From a checkpoint of a small transformer trained on Wikipedia.
Size: 12 layers, width 128, MLP 512 tanh GELU, vocabulary 592, 3.31M parameters.
Architecture: rotary positions, no biases in attention or MLP.
Training: a variant of Muon for these matrices, 108M tokens.
Each number is 128 + 24 x the weight over its row's rms, rounded and kept within 0 to 255. Layers, rows and columns count from 0. The size above them is the row's rms in percent of the matrix's.

# layer 2 MLP down (transposed), 512x128, rms 0.049, rows 453-463, columns 0-63
size [ 73 101  90 102  75  96 117 138  84 107  92]
[[157 111  99 110 138 136 123 159 128 129 122 141 142 116  82 130 155 118 117 160 125 133 172 129 140 108 119 127 114 156 142 138 148 136 106 157  95 177  91 131 126 157 119 154 125 129 157 111  98 138 115 109 132 110  88 150 135 129 175 127 109 179 152 126]
 [133 124 113 142 116 120 169 104  69 118 118  98 151 122 133  96 167 175 148 142 127 145 165 132 132 113 116 152 175 140 140 139 129 144 123 118 180 107  98 109 161 117 134 118 148 134 124 152 145 141 100 127 140 145 143 123 112 128 121  76 145 147 139 153]
 [111 141  99 145 126 143 127 128 120 120 108 141 112  94 139 118 162 121  91 130 146  85  99 115 109 105 135 131 118  92 211 100 105 141 119 126  86 147 127 118 140  98 153 144 129 166 114 111 135 108 159 130 124 121 142 130 150 146 183 141 137 119 142 103]
 [103 142 172 115 126 128 109 126 103 152 146 118 160 154 125 186 103 130 134 144 139 107 120 114 112  99 131 149 139  90 144 129 124 147 108 135 156 130 110 115 141 121 167 127 108 147 140 117 123 113 146 128 163 114 177 125 145 130 109 149 112 118 142 146]
 [102 131 145 163 130 143 125 157 105 136 117 111  93 108 116 158 152 179 130 124 127  86 124  92 119 139 112 121 130 154 102 136 158  82 147 140 104 114 135  93  98 157 112 135  82 105 130 107 173  93 139 154 148  89 151 177 113 159 149 125 130 129 123 143]
 [171 107 146 148 152 116 138 124 167 139 128 137 128 159 120 162 156 101 166 147 124 158 150 113 136 125  97  89 146 164  91 162 143 145 129 133 122 169 150 135 107 168 105 143 125 119 110 100 114 118  79  96 113 131 141 121 153  88 101 105 119 116 124 137]
 [102 113 114 196 100 101 122 166 112 132 120 105 121 163  92 142 125  84 157 136 110 142 122 133 140 107 108 152 137 133 154 144 128 154 149 151 146 150 144 127 135 121 122 181 126  86  77 123 166 155 166 109  96  94 122 134 170 146 116 130  90 129 126 136]
 [120 114 166 147 174 116 126 101 139 125 144 134 172 138 116 182 133 125 168 107 132 110 116 138 102 107  95 151  91 153 103 157 169 120  89 130 112 140 146 129 124  79 164 141  99 100 157 158 125 156 116 105  97 175 127 182 125 105 111 170 131 135 160 171]
 [ 60 147 161 120 144 115 204 138 155 108 123 140 127 116 126 121  68 115 146 137 109 118  70 143 109 113 134 162 126 153 110 102 144 127 132 146 106 129 119 109 138 119 162 100  94 171  91 131 136 119  80 163  91 138 105 155 137  99  98 104 107  77 155 128]
 [166 127 132 118 127 137 170 126 126 135 156  69 122 121 104  95 114 112 146 100 105 126 114 106 104 131 147 184 124 117 196 100 126 111 105 114 151  89 120 133 146 153 127 136 135 116 144 130 158 113 153 132 133 108  95 135 163 144 101 159 106 131 148 157]
 [150 139 124 163 121 145 118 116 187  98 162 126 106 143 153 149  82  94 104 131 135 126 121 159 126  84 111 144 144  96 137 125  78  83 110 152 120 175 123 147 140  94 126 135  90 168 149  97 118 133 133 112 151 116 138 152 124  99 135 131 105 160 156 110]]
# layer 2 MLP up, 512x128, rms 0.118, rows 454-463, columns 0-63
size [105  84 102  86 105 100 118  85 102 108]
[[143  98 110 156 144 119  95 101 130 114  96  76 111 156 157 112 156 104 147 103 163 131  97 126 117 141 124 116  82 138 143 134  85  88 105 109 145 155 128 117 122 118 144 126 116 132 156 176 155  91 120 109 142 131 151 160 110 135 119 105  79  88 146 111]
 [145 173  96 123 142 131 133  81 114 116 142 167 124 127 165  82 154 151 143 111 154 150 118 191 118 108 103 142 131 112 142 145 115 122 141 150 116  95  65 118 139 146 155 137 157 125 117 185 138 119 128 122  87 120  97 141 150 140 124 121 133  88 114 130]
 [175 160 134  83 139 137 129 150 144 130 109 126 159 138 153 172 158 161 122 103 128 141  82 152 103 168 128 127 140 105 108  98 126 144  91 102 152 128 131 107 152 103 142 142 125 119 136 158 164  67 151 110 125  98 107 125 137 142 125  89 164 141 143 135]
 [139 137 150 123 123 155 113 112 102 152 116 163 139 145 165 135 127 104 123 128 125 144 130 112 111 124 117 114 116 151  98 153 117 160 148 130 131  77 129 147 135 146 124 170 141 134 132 122 103 133 156 105  42 118 142 137 110 110 147 128 123  88  97 130]
 [143  56 109 137 144 108 107 115 107 121 104 160 115 173 148 152 119 110 138  88 133 149 104 151  93 126  62 124 137 122 103 115 129 129 133 152 145 120 153 155 102  94 117 134  99 136 168 122 120 144 113 120 130 139 149 110 128 107 119 152  99 147 154 152]
 [143 109 108 140 135 101 153  89 189 117 134 139 140 150 136 147 138 110  68 137 108 105 129 176  89 141  96 121 123 100 152 128  65 121 124 171 145 143 126 135 136 103 117 144 101 130 106  99 137 172 145 146 114 140 141 134 143 131 116 182 138 111 105 145]
 [126 138 127 114 116 135 115 137 137 134 176 134  90 140 138 159 117 101 140 113 164 138 139 161 128 109 103 161 125 142 102 204 121  91 111 156 145  97 157 105 114 116 139 169 124 103 119 109 114 134 115 111 109 123 134 149 152 132 160 132 167 174 105 131]
 [137 118 144 121 137 160 166 107 152 133 127 118 142 147 115 144 107 134 151 140 135 120  89 168 140 123 140 114 120 133 120 112 118 130 129 158 126  90 134 109 169 134 134 116 103 177 112 122 140 136 191 137  78 136 126 129 146 130 108 114 117 104 179 158]
 [163 147 156  91 125 124 138 139 111 118 170 103 143 114 113 159 103 115 149 109 111 102 124 138 126 119 147 140 136 110 116 137 108  96 139 132  69  84 122 109 129 106 122  94 135  94 121 170 134 147  94 102 145 130  69 143 138 120 119 160 151 127 143 158]
 [127 100 111 131 117 139 132  98  71 142 129 136 116 117 100 114 103 154 107 161 151 139 137 138  93 115 190  64 117 122 145 120 110 142 145 121 130 155 118 115 127 139 121  85  62 154  97 119 163 127 108 143 141 112 140 131 147 109 147 128 132 127 124 140]]